config = dict(
    hidden_act='relu',
    norm='layernorm',
    norm_eps=1e-05,
    tie_word_embeddings=True,
    parallel_block=True,
    init_out_by_depth=True,
    beta1=0.95,
    beta2=0.98,
    final_lr_fraction=0.0,
    max_seq_len=1024,
)
Each number is 500 + 50 x the weight over the matrix's rms, rounded and kept within 0 to 999. Layers, rows and columns count from 0. Numbers have three digits each.

# layer 5 MLP up, 4096x512, rms 0.163, rows 959-1000, columns 416-447
415476448499460560562464504526410498470480529521563518531583557595487514516425497514514465467500
473448460492432624434542453480489534541498590491514453492557533534538474468532443471448628460537
493481482513480520485483505469499493482511487517504484500480508478503506490476479522496489482490
452457492526492393551527467452557482554568520580466541543477420418543480474552515488488433569564
558532500513494585494550434498457606519437500500509439494435526457548477490483522541506544530536
523456471528464539495486596532406500499566579392393522576445559398466466422460419590448583417438
519498503461418436422526486482411520500485489565567422524519575501481568358498540442515459459589
366506440608514507513523530443473468514586443607487488429454490355523417463520444524490506488500
533515518452506472455432519511495520371542579442493505450499546496572510516473537501551504447473
454453468500495598456501513470394483649507548461490498510425470545527561625553425452545564508609
482463503457506516488472521517464527454587485505502511501525475562498474578505487486475465579514
487603469521497469458536478484609435466585494530492563496499537567407455496445456538484460488431
331460522572546350538525480518466494503435591349494499603545613565420492560466567417439510348545
515490420533480471393514473574455490458456583564539365445494469475537559539417543577475531611595
533499482558445486467572514552494497484459462528370496455629483458475421546496454396513524566493
578530496526487521463486478452432508482542506395499440456554424448469514550517492516512466502475
519441535459588438519476532423513534485471537511580462570456446488506524531479519500532402531454
410447465547522526464497522403503462510469466434482495561437518503521375505425476481420346450442
555386534481460470467568567529464504548441477559514442595549375534412422522564418526494469564440
553572508463548467416526426544535531518459511587544497536473496450422498485445546527528451473601
459492487481441533512453439494446520509496587533446488508515512494513427556497454505494506491423
517521460502411439500515460570409511535621464516466448531541549560598463504442523595419440551633
519521443465480439576488455501466546588476506531551491506456441510532452508515489597425465508541
479297607532537478569401544516385588416454391599513489554503550497466562509439488555567529428519
511512484553436533493439551430499519471429522471432515564493500488540486490466468535486466574477
445539543462441409464471571494483475553522454418526534491479511459503515559505491447551559490468
489479442534580480370517436561406439483466499514565488464403554607486528466520507414541497449531
432467470437445524437501555530473511468466503475544546455503541438638494521478493495474396483487
542603492457477497531504577503401477558615476528447504435480492506535514435428440500481496536521
455551479477483575474584483436443495513516471536451512449462417486463459397583534485491574509534
508438504457484648499597466507471590573403401514490495522553478505560573441564387635554571491530
480563517482566566510513410552538536539539467545513523454467571565562464482463546567428474510392
434502536505469506489467403484493494468488498474522505523513502501526526519496536477466481536448
518542591534608451573377530479505504383513532562491546477454540504500496430476536470500422438551
477564490506544456527357518569456573574559550547490440435558510535482529524532393474533514588458
506437522460512498436479531558528477576447479552501435425466563496522482494533570563506463534470
423518476511558487400526477466534468432503478429567516475504515464421536491472541455444593633561
463464522469393550480519509458461548548563520432470471465486427537559474529517453495483492532461
538609457545475616526502508444508478456534427411464562532476456523541526604471470402462493535562
533474491561553462456432537447608530508585480480538566545531490433528436470405485473552515469440
463502480550486510546435491474492458469485484546480468513561545440540464503509498483466541479456
473546551485450413522543463526539564515575472473530501519479472533516493523499478376438474539435
# layer 5 MLP down (transposed), 4096x512, rms 0.151, rows 959-999, columns 416-447
508580466496492511442480475557508559493492557494474481516551452506537499416519408483563547570491
427456600570553466528502521513595477514463536550488517535475472490473493601518440492491515444416
487480487523504485522528505506507482506504528489484518487495484494509519489492487501468478523510
502449532403568522454450545463524494517439546568616530499512590534486478484570441553438508472544
487560409549474576572464537516517570535464512524514513458456459454589533496588501541466498484591
532456495492562537553469584438548492547474489503386450522589563447516497535520442496536484524409
486471469534461536456488535588587437464486561525458527480459429406566469585523526587536428524431
460497560485475452448548550545533613536506682431594426583578476483462579449558520465455480482449
414487554469418536438547487439569641533473496498484557437522494433487406454492487577628545499474
461509498470467510532417471531464544533502461515462519494455502433524456609493523477467553517528
570555582594441433483459477522554437494509474451491477501464532525537494470422471572482463522471
450478517456455539541404413413432518418573475565468571464607491515612464481422467488481508453499
399531426430355552549433509423489441489515463466537463376497498509494381500576501401457443460534
481470517513521561539567540528534490416452474412533481508531527565517509486513561509585449620491
502405554381566531456403451479467488392398362391584493530514490549480516440497437537561490543459
549410452414501570441536526485539462489482536469609467430582551543356504474476500475532515491519
444510514400556479405458427464475439491462488538501497422569479518533490543497497498409445537561
544480461526472554526553528522539639524554479588514583460511521540458525529498572443522571563529
506541497516509567519550466555482552544490512520599501556506488497521550396481452534475552545515
418465411526467473505511465505518553463566501491557536452444486565572492564508521528558413522535
427539463444550515601561461480531487537440451543533523536432479521492492546511548442487455646618
437453469507520499553588547519521528443521438401483517519561496521514576499543605550517519532435
479542446477594475608566501532466436490544442480486460551483524514547428541573505531426421533480
522429521282460605367477492473718457493580525454583483428481465585507443427482586580587523420567
468474566506496431478495459483490468535558535510431502483579514541514437501500537466498535463538
504569548479426473467501540489554450544510555456446591395515466477508525472550531508560572460589
446435435590400439500493429590451522501561370470540452458522435600460497526577454507564585535484
606515515441552510443492543498452551507485446489425596540446629512574386463518574501539443511548
515426450434537564480582478555504500474494442520463535556511521403529551468509464450574533503441
475617532518483526518623507439536486484483482553485555483493476470490448456500564581567420501617
590537526545451518485544569598565482500453520475555619595519577421364525526454433506486511639427
509468444550484454528422524528526449497481574533438498505524470558438536534488477469420526469553
551470652472548470514496517460596528547574579494566492473496562384510446532501546471462512477500
480491518447478587409556510493598517482393511443522469485494590516524554476407508541551481524473
468380525464542482480477488589607545582553528526526526474488550551541462501509504503470570406560
424526487471438511399462490497515522520549516555547504527448521575453463490462454486496509434476
488464503550466464480534465625564527530573564482482491497476514517592508474523525518483521526513
401542495500500500475535505488480467502558556576488487605472483543457486495429508489491497550434
538457539549536470550518333441586397537545562546540494572459519463466533544404539497528463672558
480489500543482432541558473555484505529586478526495427486497524415574504502581458455461516515450
390476421449511595516507523550492437471524491489508527355538433476532491459391549485453518472480